Each number is 500 + 40 x the weight over its row's rms, rounded and kept within 0 to 999. Layers, rows and columns count from 0. Numbers have three digits each. The size before them is the row's rms in percent of the matrix's.

# layer 18 attention query, 128x128, rms 0.115, rows 35-51,99-115, columns 0-127
092:475499471505454566427531564434569483482469521519513549502473397473483487499536503524509511454537529485482452439563515539442430497522492539533483494518488528534448430479496550519460558613489448497471577507466443516608505457459529514492488465427478465480520487506450473507550490487505498499488494478569548527485504469575486433523449523441428485445449517448470493484485511435511487438536
076:499516523445529587480502512444537433453516549523543460516487411473465551519531599519515498416517535465484484497489522490485477501517461508474477456459494548495489502385524505530501519550544464494519558536421485432507566490466537479513521526412439506549553530488449435483512466534514497469527514466550482508587502509517475484560475517481457444505516461429418443546422524459484472474451
088:473531447511455429557442539566488494515523445509413449496473554473522527543439450519516544500465480534478506500458476464503570479495475483520511507514481468526546446454491442464537475489434458518524477417575495507443492557551460515479479493557518434500457515478495547480430497429486508512535483563425542422493481475525489472530467477475480488504449504519539593538592522544447514544593
081:478521442456524515535519554491522483467518536514480437468501499533507506539414527530495563474488483443511502595505507442510495496490464436570535428548497528545512512438484483449421538543573493535579495486507405520516520467486443527491456533481422499473467524483491549572519489389494410480527563529434514464523480469497544531498445509474477537524513463538423551547562490498513543517522
096:496537524498478544467478491547487592561495456551506479522512533509599458503477460507473519471503527541520531535544505499500470563489468570501534516565494541509480465535432451526530426473502500418491480468509497494435474456485512509486454550511508568517467503455421403509542513522511481551464447461498450482405520468468536520455464568559525487527577511589540516420464511531548502586517
095:494539595498469546509472502521512514533496521537455540496462485553544440451475465546464540490538510421527496457510514586485408536538433456553555537508496557478521543472454529473432414477532464512544463511466514510525524497531513550552486536488483482519485418462551484500550491486501468446488476468571484512430518507481546407476458543498521520515523497568480536556531522521592464541597
091:501451470475486539479483500459526532466503540564450488517547469491444502525518523524504433528428487435499483491472425546504497495479466560513524530484468504541519510494565505513558555524489499517516488540470475493580441554498486489511441414526407497519492485547494505469498482501481533478494505530496551469593553485475495526589589529400478502459454453415515417432490549442447453421471
100:593523531470497467505421416533487511522550480550501573545473553523486503492527467428443491528537493533478459537470462564535560504528492490514507557552518433496545449472479525503572455480604458508469450496522538482475470576516586537529520507531455533472478500493484503450502524544451481464490547563455581496551500483449483505475477528569561486546405428573469502486485510518495506518513
091:571522535464586490463512420532504504538561500534590509498510558515527578578509493519500534538483476534473460592471528475520590532531552496488540490549513453493491541578459469537504424472515506416416455528484561522506508414449476547443559541497490540497505505521455502469531517478493477548507531459493522548469478511511441550485493530561556543522510464567463487507467559545490490487453
084:507467433503488492462503517496480522485531549495578451525420477491490510483476580471592483474483538484431490514590477454478553460524492483461451470523538463495531507527599497493483560482523416478488480524488487463523509564496575476464518533492480505546518449504489549523495514531446490541483445588544607506544446491549477509461546494532498500540499438501533465540423512514414500434412
104:469464485549538467481478458486545484522459391526455525482487491471537460473503533468539515459462575495494515533505526490488608487433447521494517475560444460480486575524534539456519504496536476556505550428509507542497462581463528462496452472477595414438464506537450514509481522514511514505507529464529538473588482508404528524470559536469467516449476534408514499541507524486468561473434
095:467490516502514519460559539477459486549492555557550475499527458488512437399470457505494509476507553548536497588496542503500441481528445441488444495479488560447460537478439593500523475483419506450514495538509572457511483480402517422489494527489552511476519567484571498451491507559515496520510521420531513516423546503480488535502414537500463579531514525514524536498451499445578482469499
098:457490494417505495513509470468538527457482531549489485526484449458581497402481519515583501564451568463488524553522506496464566460424479573472523495516417497472454547521548531503519443522456471511528457483569494491532489483444522444463408425469577496509496551551470522457478451554470515492493524481505567563513528456445498471448489503478431500496524512464503528526516523478392478458490
100:484498531418494533521573476530537490497460568523490488525552471509496506473503448587498445538476529515526556513501534507460428454496539474567497492441482460432453538537522557503531475490487491519536476446538536424477511517488520458446526476515552529575507553500549510475520461581492535444548472531551479584483502543591466531489400473459443471563547506455488521513552508493462452484590
095:469573479474520455548473468585508530466504507561507538503543566501533563569537522488483502506415534503486489528398444533467491449601512504545443506546529452421548485506533467433472440459504489450464475502499498489468478439570475510569498453551495499540482534509513488505511520508583447468502515539468502478585539443432518500501477450468480524536487436485499506488494482513414491589512
119:521469515573504450522457512484460474465492473525472571464484500478446472542543539414466506521502493462457423511448480561491455497490431500504480544464559538509551448523467481417464509496548559501432570481464550552550477537533446535512569454529508530460501579475509466504448567410491404487471527510519538455517484495469511477508540538422524479409517504488478488448574518506503489482559
119:539423528446487562455501454451500494453473507505527476475477434541494504460496434551542518565501448495522514488520565463556488521458537559525511557442476498547538491506433496586507500578486493487515470488533590494565483459488572472447553448414438503550495522451517459504507422545506530466440494458521481573458495561522435586476440547472484478510549471494495486509468517526488470502555
090:492481476513499506513468511464529522462492475477490495480465444438469488456478547545553459486420601432464480476520467492516471489506613471484483479484530443471394482512487543540504494456454514444496525563467431415544517408477441409510530503479450488568452480433556465426512458542482488468488496507486509517441510470535432560540541505446518500484494513427489476522491462474471486444470
088:501525479492529468483504449460572501493465513491492526513543442406509527464489595519457460480428557458467488453509488482442508476503589519458514464470548453472422483509505526563464469492507528457448492518437491420572534443486520449454519464454483490531480474479524412514525451572434479477553490486584502513519512527497464562504546558521520498474499488408423493529495504439441445463510
091:471480516500499525508594520513438544475536513528476517517501557526591513614520437462482524526536453512502509495431527481504507571522417492576537538510478563577532481562494425456459500534478507553604542422543491546439483524528468490540461497534513510533543506557489515520489578481524512532487488499433467513497449442525526478497487465472485528470511506590526542550492549553535541538516
095:473514510562545523463504553482556506545453522489510503494471487410446506477412494582493493447477532473500462533526531480520486446502496415497526479477523591453572543447506582506488493488483433561469481479444436464562485437508566459482479554494495523514459477459529482612532452510494519493510497472530494417478432524539537520474544498466487564552484493476419462491552536451507514432496
109:509486551520537506519558566506453552556490437512486473480502556547521499537552466543483543485488498447481522516578463463556505507462472417571510529541543551514526533495494460462505550426406457477508460505585495526443456495508432520587451565547479551534482541490550562529476510455607482495475501516418489497480468491496470457493472490486513542516527535554531489463495451577567524512465
105:575503502477550536580561543518499446459500520451522558556479533489534497479484526499539536530493414459492541502488480523498461585547525475545509513551500432533471512570461410443563512447557500544531499498481492526461535514523414549550499507522496490546521557567608557452500480441511451446504522552427447511450457457490456498524474520468499487487484466521484539552451510557527455540503
096:534524428441558503478443496486485512482459508517511523499505439455420471493474542524466506474492526452557527529456517515468473500536533533470483520529500520513459519520504578552507494559560532529513572517465517484593496530397510558452470556492511417446524509497488450533435495527453491538537516527613471486526526470588542497513509528428449477478483543418506435470518512428430476557516
092:485547495516464450519497475520495536530471481594537510541517503605504535514497457485490535455578513555563465468536430513491553473484463480461537499486526480443516472463484544575562491454502478594491448476487547506444500437480514535507453517521509512477445489491475499477523489471521526477554508553472520459548472554419529465480482510546522612516452473481443414420498468550446589447498
086:512512496545534503436489441526535461521511580502489532549550543537525519480567465539510562527511500499580487530534527566530568528522500491530516502430457428509539464500467507546465424522453509445469423438555563501458488453542547532507523473523570553455539471548514546498513516506456496460523478438476537509522602534528411522467467544505527586488497427539489502451532525534444463518534
123:467487525493494542434514433493530496570491554522536480530500494487462491460520583514509421461549519470482472529576520524477494492472514503407467433475473543469509491468543536564481433523512508477476499543410542437570573441456562480499511485452507499454516426435495488544529495528470541489544516460576559556575526566525490510490579560561498508493497498479495459468476480488425446446508
086:493451581553503510454532430471571476555508415491495477451551516484503496510534434474467497492457544521479500535511542479540587516497452552498464513466489539445470506516447519540482485521508485507483523506440507461540501422457544440527495504469582445437461548476375460520470514525498539538505562425549531527543534602509463580496510515519462520470436462472487506497536518478525494459566
095:562537465549570461576488531500527460525525491508515487563551484565507528544525507453508472513499492539422535529488511504531462533526563481528471484594504490578449541516490448431466542448517512415508475539550483526443526539461434534499535484510490520550504442561545471420525449507476392533452432518492485452462525447492486480545484507512508472480444519558525517539473539559512576511437
090:515485534539569556493446475433523554516480533509493467532502433446547454446473532530569510572477507488488507554457593552463493495472469580472511517532403490579488523465501492488405436597505484500523467471464515517555575490489491467485515456475452475490511468490456493498463492593417483495514543532555564511554539433548508455500532500473463500535503522505513495546475477499443555483453
096:498536505469530508538462486507582508496514498410520470604535480484511571526464542566573458479524511428483502561399554506441433513490553524472533472525456474441573571510547467456481529501533474524509453501553518514507583496495438519475515434501517518518513484537522477534550499525485441481512465550506496494588532461594535467514533484455467514524471567475453534519540508498447447508446
107:537568466481520452483453490552579544499558530471506551533536527447506514515574444502501499497467526430549489516451486536461512456504501521525451521522506484449540463514548461452481430471509473532510476495504479485512449450540440548547530493573559506480519550497508516504511564457539454466545516566455503452597556448497471426510514444459465522540464501500497514426490441463448407608495
123:471491497506408474575436503525419464467543488513493526417464537520427403493529521417440550488449465489533539427518466527516484446560431507512484488488552536507539501520445526410536431472471498431501501528530502499472440578490469550616541483549518450458498569526502475470477540484548507473467517498487508505474489482438505502538467517492512484481516487492574486559502507475516503572494
097:504483519444456576564518465472618492467460480526524497560513440519491460520456515580556499510463469476465402510442547473454463489441482533511573502443503515519533498481452519565512561596570542541468508475497531558573505502482574476477495430415427494505523529500498439471497393482509477477478460463497479522482483531489492532462533522508502484484504474444480481492493517532416508482478
# layer 18 attention key, 64x128, rms 0.11, rows 35-51, columns 0-127
096:550597482505483499479528505551465506452459529566534513471482512510473547416434468485546543561526504538561517464417537489597531507439521518509508512510432477472566549527487472506518422525526507531441492511520538505505499550543502430510555514470509473431521516435556508571447532515498479478572496453510450507524561493522415532462461522582507522528511504478585507516529441520467539563529
079:521543499477457528462520520492506490467470495610565467534473499558487515530457408531486519532471493575526535430438509547537498529521521488572521514533543573465530525533481456457503483515571460549513467504522550482495443513477579437507498516453541508508457522457563458545491467537495441438489497540506475392493520539476493557372455525492523497544443498477559474491545490522506577493527
092:498478472514525461527537530496465583497524514434456510434531479503436463456566547515541461509441493492482499558525468561488460432450508539533510481552533504508582468527533522577493495467404492462464550532484498527471506504518451485523472513518430537520488465476529500502539489493558472507399490560520424534507541401547475529548511503441529511434531567492518497475461486503496417483385
082:489443492564526512475490534512545549474501447572511486494504492501468494529548505521412463575556454435477531451432497537469514480439506513521521486514484528493573446511486538514464491474492443443488489527528562553517467460465475518450566484457436544554510558527512536458522483608526582499495478516504494462410520542467512565546477478520548540494431450588481427548539516526474547454527
081:515455549545491525439403515523481499528465511438523563427489540399517515496517466450415502461603464435537499510507465489528458524525532514459427500484505466480496491417502551577582519491503530521502500535421472477467534504567511539476524544573493473499483475496501536473528528463486558434509583518504561534528487505440547475550518457547434496456467530454434468483525483487520514530507
112:506500516517463552447452487515487508412512498447525555459460529525517465493485460451484550479516500529514493510501539481587497565473470445472543512491500485412454513476415522500507497557490557450548547508421427452497483584462510480504491544514490458453512517372561524556498520460448560478484503423485482547397509523457500554538471552505497475502532485526564533531460483494437551545506
087:528510448511479402460495454480559504468486484499487510473566505508450485473523494552514538489539471546546442608470539490637559530503592545471490477545521509555500533522455546474516568432481531480544537495508518533540540462471451553517516524500504562495481490533499525492546497538537415542529547472438536496523515428539474574447526544520598550505503497502465531523468492530510538494544
096:441491526528546513487448497508532483553458464568443498522507528483489432460484506506493538522524510453426532481480523513448466515519442500516527527376471489581446496428559567470546513554526544507434498420529516516484511564488537573544472477508489495483485468531439509509528507506459490481538444546489567538510438528427587453496495526523438508534573554410521530473521470482517449495557
103:504513480425515529486491453494561432525554449560527435506496492462507458513512524521559483514494528511467491422570487470412491467466511498547555471448490500544444504445547422469509493534579492572508446509508502456455542600485541488483445462514546441496527470532461495486532443469524512424482507514520523409545432498489501470559521489503421406555508481451511508454513545457486510515445
101:509480501475522477570529486462546418548491512596509464569539460510554542508461527550486497529451522498521476534524488518440462495554445505555541510496460502551482502543584480448443521523526488533522371411513519503504399463503527544520491429459540472546503545599524505490447454448515492488533478534443531431556441476476498485449516452470469505522483476473502504546514573498519518476509
090:477561417455528456558585522479514508493511522549465423522504450516558500482497509502518456512402554525536567423551494473475483513513460524532541529468485518485466501520559480480475489567475460514553434506578513477505410478499528535491551460459540485529479524556474471457460480493471444551569496490512458428510525533471503479534488485441441539537444442439571499578508552477498424489483
096:530455580542446533471473478534493524496505458515457551558528523537506523528515488500510481469535549563496485501455479509541612513430477457501508465468455429491495563447408465463419395481456448532500538517518548526446560571509551389410493513504468507490482515493520504567471476456458493494438519501542490510476433537502422535469473489479516470529540463507484510545516497564491465500529
101:549454487488483499516574512477514509450418499585507514584540482550479484493472482464514512546442531559543493477478534517484514468466491493595556554509431471458458501517519477552474460568473486542541443427500536538508398557498496457513600448426510526522477530526498470485415455492519450542587465492483469492476496492456468451475432474462505562534484471497508504469557487508431524530529
101:504524540486413586517500482580450520466562553473482566493512571531499450513487510466535527514560504484569495502445483483465547439536492529510453542515476435441515525496502479489543452502474575546521516464515546503425494533545507475474510505526405564474529571460501505457462526575470510488519500544522451562545560510588513568564554503505486416515530480535529544484537474531434482535494
087:497542520449544531539435511509515560492560517496462541545504553530524491484569507535494455442465471565538527500470457537485521529535527461517473510501511495494557525486564483492534479414529521447551450505533472457478554511517481515519463488643467487488449529523453580458475485538486540462482476580446532449507517474529476566596516526479478483493438424440577536455512496554472537545440
088:508538520502528464538495494500434456577550542516462538437530551467458487468550540441465408501519516493487501541464462570469434468511513555483511483464535495542465486501512507454531507420493514473470550484450509496482515512480441566562462454649547453481451481565533551462536549489504528480508543539445516550496507457502485506525510589508499502417478490429540487465507544411510483485474
102:498419522511473520481444481475511480454430464484513553439502442531471468511474491508445531577532493440504471447439572516514475457501454530505456528479504501452493538514473509485488479576489507485477543483441543583555463470507537483514609468381469561490504476438554396547518503491530484515524496426539464547488545508509543483462469468524576549482519567565457485495531512475492478507558